Part of a small language model's weights.
Size: 10 layers, 2.78M parameters.
Each number is 128 + 32 x the weight over its row's rms, rounded and kept within 0 to 255. Layers, rows and columns count from 0. The size above them is the row's rms in percent of the matrix's.

# layer 2 MLP down (transposed), 512x128, rms 0.21, rows 246-272, columns 0-127
size [ 95 108  95  97  91  95 124  93 102  96  92  87  91  87 101  92 102 116  88  93  98  95  99  97 102  89 111]
[[104 101 111 140 163 110 120 154 168 115 120 137 162 170  97 111 108  67 117 183 147 107 146  95 152 168 143 147 125 113 197 131 141 116 175 141 111 101  96 100 117 189 149 165 130 116  87 164  90 139 155 178 115 113  91 138 114  93  86  81 132  76 153 134 114  58 138  64 132 139 124 102 115 113 103 154  93 179 143 160 160 106 104 124 190 128  74  44 136 131 150 112  96 101 130 123 168 145  60 116  64 170 115 116  96 103 109 134 135 129 106  56 151 148 164 105  59 122  88 131 181 172 114 146 136 174 106 152]
 [161 157 131 131 114  42 154 119 209 131 111 181 110 169 137 120 115 125 120 111  99  81 171 155 104  99 153 127  97 186 117 130 148 121 186 176 167  68 105 114 107 196 137 144 119 140 106 143 119  80  87 133 144  93 141 168 166 158 132  85 148  95 140 152 127 137 142 129 128  92 174 178 141 131  78 197 101 149 104 144 107  92  86 109 139 119 144  97  85 172 123 149  33  92 174 104 116 166 111  57 134 144 151  90 166 100  96 130 167 144 112 106 120  75  90 137 136 154 135 131  89 117  98 116 178 104 124 110]
 [135 120 160  83 121 123 123 120  99  92 145 127 131 118 195 123 177 110  86 161 110  78 165 128  91 167  72 135 154  90 207 130 175 119 114  93 105 179 132 109 129 158  87 131 104 146 107 159 141 157 169 106 122 137  96 146 160 121 121 157 171 110 101 139 132  75  98  82 198 119 165 129 118 161  94 118  82 137  66 137 126  74 142  80  95 112 116 172 153  75 139 154  59 103 175 160 106 112  99 182  69 107 122 129  68 101 147 110 140 152 123  83 116  83 130 156  71 117 162 119 193 145  84 118  91 122 104 132]
 [113 120 154  98 131 122 160 145 135 180 104 152 149 169 178 204 177 156 139 122  93 118 139 104 108 122 152 185 155 178 157  92 136 173  75 164 151 105  88 151 137 132 134 157 121  93 146 110  90 104 129 122 134 102  82  98  57 147  97 191  79 155 118 111 120  98 106 118  63 139 143 109 134 135 143 119 144 152 129 157 182 160 113 131 146 120 131 160 110  86 173  79 164  89 139 143 210 149 138 121 162  95 171 128 170  95  76  94 133 179 155 162 162  85  68 132 192 110 204 119 141 121  93 143 125 122 126 165]
 [112  80 167 131 108 111 187  64 120 168 177 178 100 142 121 121 159 136  99 150 164  96 131 152 130 131 105  70 172  97 162 168 150 108 105 115  88 126 114 163 105 209 124 154 196  89 175  98 134  90 122  97 112  94 177  99  79 142 159  98 164 157 138 114 146  57 115 122 159  92 148 105 107  79 142 117 131 149 141 148 145 154 128 148  54 126 150 198 115 142 145  92 164 109 100 182 113 115 115  71 172 111  86 146 163 137 151 101 158 135 150  82 126 163  90 113 165 133  96 122 160 144 148  64 108  88 107 152]
 [156 168 128  74 114 111 136 128 132 119 154 162 123 136 176 113  99 145  89 167 137  94 153 160 154 104 190 106 146 130 203 175 114 131 123 166 104 142 160  98 178 111  97 157 108  72 137 114 157 187  95 180 182 179 113 110 128 142 124 106 109 132  90 142  90 148 106 149  97 133 133  88 171 141 133 162 105  56 125 118 140 143 102 128 147 157 168 109 185  88 153 178 142 100 171 128 145  97 153 135 101 222 182 155 112 191 180 182 112 123 116  90  73 100 190 140 155 111 151  99 101 138 173 132 107 126 134 146]
 [158  96 108 158 147 161 154  90 115 113  82 116 101 121 160 146  91 153 135 107 137 203 196 151 127 131 156 146  78 162 127  90 110 156 127 131 149 101 113 121 143 124  84  85 142 164 198 171 130 150  87 143 213 181 189 169 131  90  88 112 175 143  99 105 116 122 146 120 101 187  81 141  79 102 140 131  86 133  92 189 160 129 161 113 133 148 128 101 143 136 125 156 121 187 112 212 152 111 192 142 151 186 133 170  92 141 184 115 129  87 156 109 161 118 127 121 138 121  85 114 126 115 113 160  90 148 114  82]
 [109 183 149  94 145 183 135 161 137 122 100 193 101 129 130 118 106 126 176 151 143  93  88 121  91  75 122 128 154 114  89  33 140  61 140  91  93  81 147 164 127  89 165 122 121 152 158 166 117  76  51 137 163 118 152  94 168 130 108 149 165 101 149 126 136  73 169 167 154 120 110 135 112 106  95 102 135 105 175 101 157  93 144 163 194  93 179 119 107 110 173 104 107  89 136 146 140  82 119 103 128 154 141 132 119 194  76 104 111 123 130 119 132 122  98 175 198 117 141 149 129 172 117  83  84 154 104 147]
 [167 135 176 119 121 111 144  75  95 103 168 135 115 160 169 203 136 113 137  81  92 109 138 132 100 141 155 137 160  60 171 165  75 150 123 127 111 101 132  93 173 225 138 136 121 147 148 172 134 145 172 160 149 108 136 110  80  71  95 110  88 147 132  91 116 141 122  92 150 157 143 116 166 147 132 140  76 176 142  80  73 129 132 160 121 141 106 110 159 144 108  99 111 125 107 148 121 103 135 130 142 150 194 105  80 115 145 164 111  99  77 189 147 169 134 116  97 109 136 182 115 148  89 196 143 175 194  75]
 [161  83  81 104 105 156 105 119 113 149 126  98 115 118 133 206 120 131  86 147  82 122 147 185 120 124  73 190  83  82 168 114 103  83 175 117 160  99 156 119 108 158 115  85  95 145 129 118 149 105 158 127 110  68 135 133 145 121 107 186 127  88 163 113  82 126 141 158  94 111 105  90 141 114  69  92 115 104 119 187 138  79 144 150  53 133  83 138  83 143  90  84 139 134 133 157 112 116 112 110 133 120  97  69 112 145 130  76 148 114 160 144  83  99  31 189 166  80 100 135 139 163 107 145 117 112 162 124]
 [184  87 128 137 144 123 135  70  78 139 167  72  91 157 191 100 102 134 138 146 131 118  99 109 164 125  86 126 185 160 128 199 135  63 148 167 165 152 117 108  97 143 100 134 162 128 108 146  90 107 127  94 141 135 129  94 150  70 173 102 112 104 130 124 115 138 132 122 110 144 130 104 131 130 147  54  83 161 107 112  74 168 172  97 156 131  64 116 102 138 124 196  96 107  77 117 121  86 114 157  99 104 131 162  66 130 175  78  75 104 121 139  62 122 155 128 138 162 150 138 193 125 116 117 119 143 167 197]
 [157  70 168 144 118 138 136  82  45  88 151 126  96 133 149 151 160 141 106  83 185 131  95 152 140 132  72 150 122 109 143 112 155  82 118 105  82 174 111  96 117 149  88 123 140 167 168 179 112  87 111 120 127  78 172 154 104 134 108  98 150 116 148 124 129 127 138 140 136  85 180 144  34  87 108  90 165 175 149 150 149 129 105 125 142 170 113 137 114 112 204 134 151 162 172 132 125 163 169 142 113 163 210  85  92 116 160  95 124  56 119 111 136 151 181 170 115 149 164 146 168 129 168 146 147 131 158  89]
 [134 137 128 171 120  87 120  82  88 136 101 113 129  89 146 144 160  91 169 103  76 147  90 104 112 127 152 110 178 139 197 132 153 131  96 177 137 155 187 139 100 143 177 233 124 141 162 150 103  94  87 179  99 152 139 138 166 178 157  51  91 128 136 135 118 172 146 104  98 108 140 134 117  94 115  84 116 139 141 155  78  96 123 149 102  68 150 109 129 153 106 167 159  86  45 153  85 109 107 116 125 138  72  99 125 140 136 142 115 172 164 161 120 116 116 114 147 163 134  51 115 115 121 133 137  59 163 120]
 [ 53  66 125 152 169 148 142  97 118 110  93 131 132 150 122 167  65 129 103 162  71 138 113 141 121 106  94 143 158 111 196 137 101  75 157 134 144  69 158 125 121 115 149  86 102 155 107 192 152 102 152 138 163 118  93 161 130 186 136 140 162 161  87 146 104 140 156  93 130  69 152 153 114  93 145 104 162 135 144 120 123 136 176 132 152 117 204 147 161  96 154 167 139 107 146 122 110 145 100 175 202  79 174  64  95 136  94 170 119 123 147 172 124 103 135 161 132 166  87 105 171 112 214 125 117 129 143  98]
 [134 168 141 160 162  87 111 156 106 133  99 142 127 182  79 136 116 102  82 113 125 109 172  92 128 138  78 117 133 108 137 124 141 123 104  85 123 164 166  23 112 141 138 106 139 136 101  75 132 174 186 209 113 149 120  95 144 166 100 130  23 136  82 122 139 134 152 145 126 117 161 128 114 137  82 160 187 158 147 137 105  55 123 151  94 154 131 123 167  80 134 140 162 156 103 119 137 100 137 170 181 103  88  76 148 113 126 147  92 140 151  87 131  91 111 136 149 147 154 172 127 120 184  94 147 173 162  70]
 [152 205 117 149 135 129 125 115 147 127 138 176 120 138 113 134 126 179 136 150 127 128 113  90 145 161 143  64 132 156 123 144 128 116 160 161  95 138 133 145  83 129 130 103 137 158  92 160 115 134 103 101 102 136 116 135 167 132 160 113 164 124 121 135  63 167   0  59 156 131 177  94 160 116 104 128  87 170 148 164 116 166 170 141 175 134 172 139 126 154 138 191  91 122 110  90 145 222 120  98  98 145 129 174 168 112 120  74 163 102  87 143 170 129  87 139 136 114 159 194 111 132 106 101 105 128 132 177]
 [140 110 176 143 106 141 150  57 129 108 168 198 173 133 115 150 115 111 141  83 101 169 149 135 135 102 137 135 149 125 152 108 145 108 177 145 124 150  67  86 109 116 131 156 126 131 161 150 129 139 143 155  80   5  90 148 130 161 154 133 168 134  74 124  62 139 139 144 104 120 166 154 113 134 130 143  93  76 133  99 149  86 111 181 170 106 132  97 187 130 102 176 148 220 188 126 137 173 116  88 147 152 100 151 107 165 130 150 187 125 114 169 121 120 148 130  83 120 166 146 121 129 103 107 128  85 163  75]
 [116 129 137 135 129 136  94 158  75  68 105 176 125 112 131 144 114  93 123  65 126 101 185  87 147 175 133  79 147 142  67  62 114 149 146 163 186 189 151 110 122 115 122 170  93 103 103 146 105 136 164  86 165 130 174 167 121 142 165 142 130  90 120 168 124  94 199 108  99 142  75 147 128 112 126 153  91 121 141 190 148 131 109 211 144 116  81 135  91  58 102 153 152 162 125 198 120 138 157 174 142 123 108  94  92 179 140 130 115 140  68 122  81 124 123 146 118  98 158 132 126 134 128 166 122 178 110  78]
 [139 155 152 119 121  96 146 182 120  83 103 129 153 130 146 166 148 124 195  87 114 133  91 171 125 146  98 116 133 113  75 123 165 161 117 142 113 170 112 173 185 223 111 119 157 165  99 133 102 142 170 198 168 131 130 112 151 122  95  83 143 136 144  73 121 136  93 126 119 153 130 166  67 168 122  99 158 147 116 127 120 116 152 161  93 171 108 110 108 137  89 101 185 114 113  96 184 125 190 122  90 164  48 150 143 103  95 119 157 153 168 117 136 127 131  60 178  77  65 124 110 116 161 140 155 120  63 130]
 [120 125 106 158 110 162 118 122 102 149 150  94 165 159 142 149 132 175 131 154 137  94 120 129  90 148 150 176  86 125 135 153 133 132 142 111 159 107 151  86 162 187 118  82 130 139 126  80  58 100 141 183 122 171 156 119 151 143 134 104 163 118 163 104  67 168  68 141 137 146  99 137 137 188 193 133 130 167 100 124 182 160 160 194 140 140 126  85 130 110 188 122 142 188 106 173 186 106 162 107 171 122 179  64 123 108 133  82 204 140 137 109 105  93 125 110 108 106  68  87  83 124 114 119 159 189 111 106]
 [ 85 160  82  87  82  82  90 124 136 145 100 102 123 140 115 169  63 124 134 159 137 181 129 100 113 169 158 101 116  94 151  85 136 106  82  90 125 164 139 135 125 191 129 157 141 125 112 136 139 124 121 138 131 129  74 182 133 107  63 131  44 170  77 130 115 187  73 125  76 121 166 163 128 125  96 107 138 119 134  94 154 134 130 118 118 112 102 129  58 190 137 171  89 149 119 166 127 101 184 137 106 143 126 107  59 112 116 111 160 129 101  99 181  80 133 136 125 116 115 107 154  89 179 154 208 163 173 118]
 [100  48 162 155 149 160 126  94 124 144 140 119 117 191 135 107  71 107 158 129 145  90 125 153 113  87 114 123 133 138 120 121 162 151 101 121 151  75 162  66 135 123 157 176 140 152 127 119 140 169 162  62 151 153 152 139 103 155 134 168  98  99  93 163 150 108 130 130 117  65  88 122 183 146 147 146  45  86 138 163 101 147 167 121 142  78  97  60  90  78 138 176  98  80 154 136  63 114 132 124 120 162 150 107 106 212 118 168 154  92 128 124 182 163 165 173 147 127 119 153 163 129 157 146 167  92 132 109]
 [ 75 115 112 131 151 119 122 129 142  98 125 112 132 156 156 163  87  85 164  97 123 156 120 122 125 122 151  89 151 139 105 118 117 182 110  91  87 197  97 137 124 137 115 102 106  80 158  37 165 127  56 131 116 128 155 114 201 131 147 131  71 138 166 136 120 147 189 148 149 161 150  89 181 192 147 145 160 186 162  31 158 156 137 121 164  86  84 108 170 151 124 139 131 151 141 117 130  87 110 115 102 109 124 188 123 148 112 136 166 117  66 143 118 160 137 124 184 143  90 173  72 142 178 126 125 149 138  99]
 [170 161 110  85 117 124 152 126 156 141 178 144 172 125 136  96  99 125 124 133 120  91 126  93 129 131 148 134 132  93 128  51  72 125 108 136 176  82 109 106  86 172  96 156 171 158 137 105 137  90 185 119 153 162 108 142 141  56 108 111  88 132 162 170 160  81 175  89  66  92 146 115 105 177 125 116 102 136 116 140 104 129  96 173 149 118 141 132 133  87 108 113 129  72 141 110 114 134 159 122 156 157 192 125 184 127 151 187  48 165 124  85 139 132 187 114 170 123 108  70 193 121 153 126 126 174 165  70]
 [ 90 107 152 112  82 101 104 135 128 157 101  91  84  73 147 115 142  55 148 127  85 128 104 160  94  67 202 105 159 151 121  99 155 183 134 119 108  73 116 205 174 124 178 129 144 136 125 149 126  91  91 138 104 137 135 105 185  94 140 116 118 152 134  58 134 117 137 112 167 130 148 161 106 122  98 145 170 157 107  75  60 154 140 117 136  82 124 179 120 132 142  99 166  46 149 124 194  97 124  64 102 137  81 148 167 117 134 204 105 133 108 115 116 147 120 192 125 118 118 135 134 104 114 116 128 152 166 137]
 [107  92 124 118 117 155 157 129 121 131 142 146 159  85 117 140 149 148  32  94 101 145 149  75 117 161  57 150 158 102 189 109 124 108 152 138 215 138 108 174 187 103  73 156 138 158 121 108 100 178  91 100 104 152  89 204 139 110 106 132  85 137 199 153 165 122  59 109 145 118 136 102 147 131  85 177 109 110 131 188 167 131 168 103  73 186 166 164 131  86  99 139 100 112 121 131 121 122 137 165 120 154 131 172 188 139 147 113 104 173 128 152  98 150  99 119 163 106 134 155 117 132 169 110 126 143 149 148]
 [137 149 109  91 161 108 143 117 141 117 175  92  97  98 108  90 127 180 140 108 157 111  84 168 118 162 195 131 182 171  94 159 144 162  99 137 145  60  98 138 197 181 174 143  97 127 139 152 109 128  95  62 166 135 101 167 105 130 167 120 105 172 210 135 131 114 125 116 161 113 148 125 135 113 129 115 116 157 174  95 195 106 133 139 120 130  92 142 107 163 146 102 184 109  65 162 109  82 105 112 149  80 134 116 133 116 124 157 122 181 105 109  59 113 113 115 112 140  71 108 162 169 159  94 125  97 204  86]]
# layer 2 MLP up, 512x128, rms 0.232, rows 247-273, columns 0-127
size [103  93 105 109  94 114  93  97  87  98  94  85  99  97  92  93 102  91 102  89 100  91  96  97 105  97 101]
[[ 82 173  97 140 113  79 140 155 142 136 146 133  82 115  75  96 122 115 113 153 182 128 145 140  97 152 118 150 139 145  93 126  89 135 133 131 140 101 132  81 154 128 120 136 120 101 157 104 144 146 153 133 104 137  96 120 148 125 138  73 157 187 156 137 129 110 157  80 118  88 173 189 173  74  43 120 112 144 194  96  61 101 128  92 122 150 149 114  75 140 137 146 109 121 228 195 137 178 125  52 150 105 163 143 158 101 117 112 135 121 104 144 153 104 185 115 150 145  98 149 116 112 170 122 142 208  72  99]
 [107  94 130  91 132 130 102  83 151 123 138 117 127 110 102 157 115 155 121 142 203 152  86 165 107 178 134 127 174 240 159 141 133 119  74 164 113  99  61 108  99 115 130 100 160 156  76  71 144 194 140 164  82 129 127 144 131 131  98  79 183 135  64 107 138 180 128  91 101 135  92 133 116 103 111 136 122  99 140 161 139 110 125 128 111 175 129 102 109 152 126  82 139 124 118  99 101 195 165 104 137 144 137 121 172 134 147 113 155 150 186 149 186 120 134 157  96 147 199 156  61 105 160 111 140 109 184 112]
 [ 85 111 168 168 135 124 119 139 160  74 175 150 126 180  60  99 155 104 204 101 156 138 101 126 162 149 128  86  63 138  89 116 154  99 201 126 166  93 134 155 100  93 122 165 170 177 143 140  83 129 135 118 155 127 141 129 111  97 190 119 179 111 140  92 138 138 112 151 163  86  98 140 127 103 145 168  89 144 163 181 129 149 125 144 126 131 149  91  83 174 101 149 131 125  77  71  81 107 120 127 114 100 130 111 104 156 191 119 145  87  90 106  75 189 190 139 118 158 113  74  68 146 148 148 150 141 128 101]
 [124 147 111 120 129 183 116 207  92 115  88 114 142 134 157 120 144 142 131 151 194 144 159 107 141  60 156 162 124 158 123  76 134 157 120  91 160  88 108  94 127 134 141 154 145 183 133 122 110 120 165 131 147 206  74 132 182 140  63  77 157 102 127 162 168 170 110 147 132 109  91 139 148  84 126 156  95  79 119 100  92 127 120 145 207 178 128  88 142  88 109 160 109 120 138  79  69 161 113 133 108  89 142 133  97 138  73  88 107 114 139 142 172 145 171 166 118 109 105 179 109  65 157 170 182 144 127 114]
 [ 90 128 127 167  74 144 100 124  95 126  86  83 145 107  96 167 149 123 135 138 115 137 112 121 142 112 128 195 151 158  46 104 151 131 131 122 163 124  23 117 108 154 161 118  78 156  65 137 128  74 156 118  85 125 133 149  86 141 128 157  77 113 107 121 145 119 100 133 142 183 117 125 138 108 146 154 196 135 157 201 182 134 135 150  91  99 101 136  73 191  82 139 143 126 150  91 153 118 138  97 153 106  95 174 121 138 116 101 136 140 144 123 146 159  52 101 115 159 127 161 132  42 106 128 176 141 144 184]
 [ 62  96 191 198 118 100 169 149  50 140  84 163 158 110 158 103 102 128  57  97 110 154 156  93 133 163 168  91  58 133 163 107 121  93 139 147 102 110 123 119 195 128 126  90 140 126 144 150 158 154 146  83 149 108 135 141 177 108 126  96 120  85 110 130 152 110  91 154 147 164 158 189 122 137 133 165 178  77 115 136 158 139  88  89 133 153 110 136 125 180 165 107 149 141 112 189 108 170 158 166 151 131  71 156 159 122  92 164 111 113 126  87  95 106 121 156 133  91 150 101 148 135  72 138  85 165 109  76]
 [130 106 146  92 108 120 104 144 151 134 134 109 109 144 182 105 141 136 117 168 114 148 194 129 155 142 137 158 102 146 163 132  89 102 101 105 161 154 114 103 164 134 106 126 181  82 128 129 126 160 174 170 117 155 117 151 151 105 108  24 123 164 145 132 177 168 144 119 130 131  78 163 147 102 136 152 108 114  70 100 173 154 145  93 158 128 128  87 164 173 118 149 179 103 159  96  68 106 133  85 132 117 145 156 152 186 124  98  60 107 148 173 146  84 145 144 132  55 110  88 104  75 124 194  73  74 101 192]
 [ 60 128 175 101 146 161  93 163 123 126 154 123 131 104 142 120 107 104 141 135 167 145 149 140 119 123 117 162 102 200 130  97 156 158 144 114 179 150 179 166 103 124 130 169 136 113 119 134 147 222  85 148  89  74 169 104 184 108 109  99 140 101 109 112 134 102 124  81 101 127 150 116 121 141 102 109 122  77 152 165  93 143 162 107  79  92 155 144 179  50 175 186 113 192 165 145 116  62 110 166  93 133  89 119 143  80 148 106  97 144 130 147 165 103 109 106  81 137 108 122  81  77 120 211 126 140 128 129]
 [ 86  97 122 138 144 117 153 134  84 117 138 123 160 123 113 220 127 120 138 113 118 120 120 154 116 118 184  92 134  97 145 121 157  86 101 109 148 155 135  65 185  62 115 148 195 137 128 110 121 177 121 125 130 120 114 162 124  78 144 101 119  53 116 138  99  55 133 177 121 130 201 175 138 150 121 146 147 175 100 122  94 150  73 106 124 107 128 144 154 123 172  79 155  99 155 146 120 187  48 107 150 117  57 125 135  80 139 172 137 120 131 130 160 109 139  55  65 151 170  99 106 135 118 171 103 134  96 136]
 [104 129 117 104 136 120 103 233 170  76 117 139 201  86  82 173 109 103 104  85 146 155 143 144 136 133 140 110 116 121  99 129 144 153 139 100 160 127 129 180 137 110 121 109  88 103 104 131 167 172 146  80 151 123  55 168  62 125 136 140 173 187 140 124 108 113 124 118  92  93 115 139 130 138  90 194 138 104 166 135 141  86 115 173 131 105 132  85  97 138 141  54 113 165 185 136 128 170 120 109 117  97 103 111 192 191  91 133 192 182 145  85 143 104  76 166 122 122 150 112 104  98 147 140 124  97 124  94]
 [158 109 138 140 122 139 144 137 107 147 122 157 118 119 137 156  41 126 121 169 108 145 149 199 163  83 135 123  66 120  77 164  55 162 138 155 160 108 131 155 183 100 167 157 113  95 175 140 106  84 137 149 153 118 188  65  79 123  82  78 109 135 156 164 124 167 104 120 104 142 105 116 145 154 145 166  71  87  89 158 164 164 126  90 178 104  78 124 119 111  98  86 167 175 116 101 139 122 135  70  74  95 144 168  92  74  86 154 140 160 128 142 161 117 138 163 129 156  61 140 136 144  97 132 136 104  95 141]
 [183 128 157  81 166 139 153 122 176 145 137 163  87 130  84 123  51 158 113  92 124 165 124 100 143 137 143 100 132 176  63 102 142 136 107  37 150 171 114 151 144 132  92 113 136 115 103 170 121 144 126 175  86 124 118 104 142 124 119 152 151 169 182 134  73 121 164  40 168 142  93 121 145 140 166 153 158 108  78  97 117 131  78 154 123 140 137  94 121  91 178 126 147 121 169 135 135  55 176 140 144 144 135 107  95 130  92 136  75 168 119 166  95 100 149 172 105 118 134 207 152 137  72 121  77 143 143 144]
 [121 143  18  92 146 114 121 244 167  94 177  97 147 132 161  88 148 181 140 102 154  78 123  96 158 136 112 140 130 146 102 148 127 144 125  94 146 134 100  91 104 131 135 159 139 147 140 110  91 109 123 174  98 119 131 117 136 149 147 136  73  89 136 114 158 187 146 135 155 163 168  84 139 153 162 133 110 108 141 132 113 124 120  86 152 151 137  87 161 120 157 232 132  91 145 126 108  61 123  82  95 101  62 135 173 146 120 121 102 193 146 113 120 158  99 110 184 130 147 188 144 134  98 140 130  89 121 146]
 [ 82 135  89 100 136 171 144 109 108 182 147 178 120 134 120 148 148 130 121 132 135 117 113 175 164 109 121  90 105 159  53  91 151  96 141 192 151  64 115 156 179 149 126  69 139 144 130 136  66 175  79 123 135 147 102 131 128 124 116 105  98 137 173  83 140 139 157 134 166 167  86 119 142 130 166 127 141 120 143 158  78 122 134 111 158  89 184 104 160 122  70 130  58  84 148 102 101  79 170 110 119 183 162 198 157 194 129 144 108 101  94 170 193 131 122 160 116 117 124  89  80 108  87 153 155 147 101 163]
 [ 87  58 147 109  94 129 107 122  97 111  91  58 188 133  96  99  80 128 139 192 155  85 137 201 104  50 171 194 146 126 146 152 130 147 133  94  91 130 113  97  97 145 137 157  93 114 201 123 166 144 142 116 146 126 169 126 170 111 100 149 154  96 137 108 183 110 164 110 130 107 138 114 122 159 154 127 134 116 175 127 151  85 106 107  90 161 100 103 164 129  93 125 138  89  95  75 122 119  97 175 167 151 138  83 110 161 138 133  46 152 141  80 109 106 113  89  99 126 135  94  99 165 159 168 145 101  68 127]
 [164 114  99  97 191 162 101 149 182 112 154 143 157 160 100  86 112 190 117  53  58 157 111 121 126 151 138  99 110 149 151 143 136 171  99 175 111  64 137 123 134 111 112  74 116 149 163 244 133 145 113 113 110 119 187 111 165 149 127 142 120 175 123 112  88 151 151 109  89 106  83 172 107 111 100 163 122  71  66 180 180 154 130 166 127 130 169 132 118  99 119 139 135 151 140 112 139 123  65 168  57 153 124 135 137 131 147 106 126 111 140 123 165 135 162 145 115 129 173 127 140 143  94 177 131  75 122  89]
 [124 130 147 120 114 148  65  86 230 127  79  84 108 173 136 153 141 136 168 110 129 103 182 121 135 109  37  85 123 178 112 149 140 127 122 146 128 150 120 143 114 132 142 126 116  63 157 144 113 134 143 148  92 127 118  96 182 117 129 101 142  81 163 167 163 111  96 151 110 109 123 136 106  87 201 133 160 100 176 149 141 103  97 185 151 148 120 133 162 117 160 136 169 213  84 111 162 168 151 102 139 116 109 109 125  94 155 132 100 209  72 137  98 156 110 158  87 117  86  92 109 118  69 117 153 175 142 132]
 [126 103 102 108  71 133  99 109 176  68 128 136 106 164  24  84 159 138  73 125 153 128 106 155 131 107 140 162  87 158 148 143 129 123 139 128  87  57 113 120 121  50 113 120 121 129 131 163 103 137 135 117  95  59 123 114  89 153 122 197 114 122 121 133 121 142 106 159 159 141 161 150 100 107 140 131 110 190 182 135 119 133 130 187 108 145  81 124 128 117 206 135 143 134 160 157  79 153 146 124 180 136 151  82  79 190 169 134 171  91  99 111  85 106 150 140 134 151  99 115 157 136 128  93 136 110 185 200]
 [117 104 129 158 121 177 131 156  82 116 129 149 108 109 214 100 147 163 175 129 141  95 158 105 196 175  95 113 142 124  99 169 117  99 118 117 146 111 190 117 187  96 125 141 150 122 197 144 180 102 159 152 109 162  74 127 144 193  56 171 139 106  96 141 104  87 144 137 121 112 157 144 102  99 100 103 156 120 149 150 147  81 178  71 102 119 165 141 146 140 138 176 157  91 120 154  91  58  98  99 151 110 146 160  92  99 191 128 133 138  99  89 109 130 129 122  66  65 164 150  97 134 116 125  80 109 121 159]
 [126 178 113 112 185 118 130 157 130 108  79  81 139  34 106  44 119 171  93 169  81  96 146 132 141 103 152 125 146 144  97  92 120 113 149 129 100 120 102 110 181 141 135  98 112  87 148 154 158 149  57 123 179 129  71 102 140  70 130 159 152  80 140  98 135 103 133 134 173 106 152 104 125  66 125 112 125 159 138 138  65 194 125 142 144 113  97 102 127  88  78 103 164 180 123  98 163 146 107 113 115 135 117 111 176 126  84 129 139 191 137  67  94 120 146 133 152 101 116 146 112 161 126 100  57 160  83 111]
 [ 99 191 118  64 177 113 176 100  98 108 106 162 138  66 145 132 115 150  93 160  90 156  98  95 102 159 127 107  79 110 136  74 113  93 150 106 106 171 139 161 120 134  93 150 131 139 134 207  95 131 123 167 171 117 154  29 155 134 116 121 172 180 155 141 102 125 145  95 125 156 149  91 124 158  78 192 139 132 119 123 148 145  92  83 133 115 147  92 135 135 130 121 171 148 128 111 128 154 115  64 118 117 122 116 131  59 111 153  98 164 165 145 117 103 109  58  76 124 126  75 139  98  90 196  75 164 134 123]
 [ 92 110 129 168  87 114 140 147 106 175 154 168 193 114 106 171 144 103 147 153 102 106 131  91  70 112 132 154 113 137 109  96  98 129 135 173  97 120 126  92 149 113 144 132 122  83 171 104  63  82 154 139 128 161 105 146 144  77 108 144  82 106  98 126  93  63  90 104  95 153 114  94 166 120 155 155 137 107 100 112  95 125 137 185 115 194 121 149  94 103 148 114 114  76 113 165 107 148 146 178 115  49 149 189 160 123 152 107 101 154 108 132 158 162 110 128 133 239 163  61 116 169  88 117 169 132 166 124]
 [107 157 162 119 147 148 155 204  86  56 170 113 155  93  74 122  90 157  96 125 144 140 128  85 147 115 107 108 163 159 112 155 107 119 101  85  73 187 152 142 147  60 166 150 110 132 119 164 126 150 127 137 146 107 125 197 148 159 131 148 111 149 138 182 147 190 106 158 137 104 176  97 191  77  86 166 156 112 109 187 113 130 140 112  86 157 124 151  83 117 135 180 109 160  85 152 102 181 145 130 124 123  67 111 145 140 130 123  86 144 139  88 102 153 152  80  84 184  79 148 106 112 129 133  98 159 110 181]
 [108 146  66 165 106 154  96 102 150  94  60 165 150 192 103 104 100 122 144 146  99 156 114  98 157 148 146 140  99  61  84 126  76 163 156 115 152 136 101  98 161 185 126 137 159 166  98  66 122 111 135 133  88 139 165 130 105  84 126 129 129 131  95  62 128 106  83 163  93 203  74 151  73 163 137 140 130 128 134 137 139 194 130 142 139 127  80  96 170 129 134 179 107  85  84 123 114 152 103 174 141 165 157 115 148 169 124 186 174 122 176 128 119  93 133 120 174 162  72  99 183 138 109 108 145 145 100 104]
 [103 120 146 122 136 120 112 137 160  89 204 121 124 167 142 150 144 163 173 149 119 131 103 171 131  74 188 131 121 158  82 148 132 107 139 190 144 138 142 105 118 132 143  92  79  98 115 114 117  84 180 146 177 101 137  71  93 116 171 107 157 140  86 163  43 150 150 163 116 139 137  90 138 115  94 117 102 151 112  78 115 102 170 164 182  86  90  59 173 159  91 137 176 198 151 111 196 170 137 132 142 139 128 118  77  91 109 139 132 116 132  77 200 100 170 122  83 174 122 116 133 135 115  95 126 132 118 156]
 [ 67 145 108 103  93  44 176 139  80 123  70 121  91 135 108 131 142 158 126 150  49 129 113 133 132 120  71 183  98 194 112 146 140 106  84  98 156 166 109 154 164  67 106 123 183  98 116 130 125  96 134 136 151 128  87 118 154 142  86 111 167  94 126 101  93 108 113 142 130  87 109 115 100 117 132 158 105  52 174 128 157 188  69  75 109  80  96 114 152 118 102 158 113  56 140 142 156 163 124 128 157 157 148 160  95  96 108 114 137 128 120 160 152 165 123 165 107 115 160 149 135  71  84 179 145 155 144 145]
 [ 66 167 123 114  97 198 121 120 123 110 182 127 163  78 131 133 154 108 186  93 130 188  93 131 115 135 120 116 122 106 181  64 234 185 120 109 146 142 141 109  84 141 108 166 151 117 140 159 115 133 159 171 176 108 123  97 164 102 118 110 120 155 127  96 190 127 147 147 100 132  77 162  90 145 159 127 132 109 154  77 115 108 133 134 169 134  97 120 130 214  77 103 150 102  77  59 137 166 139 159 131  93 155 117 128 133 161 108 115 163 144 103 133 127 146 158  87 187 105  72 117 143 127 149  79  91 109 121]]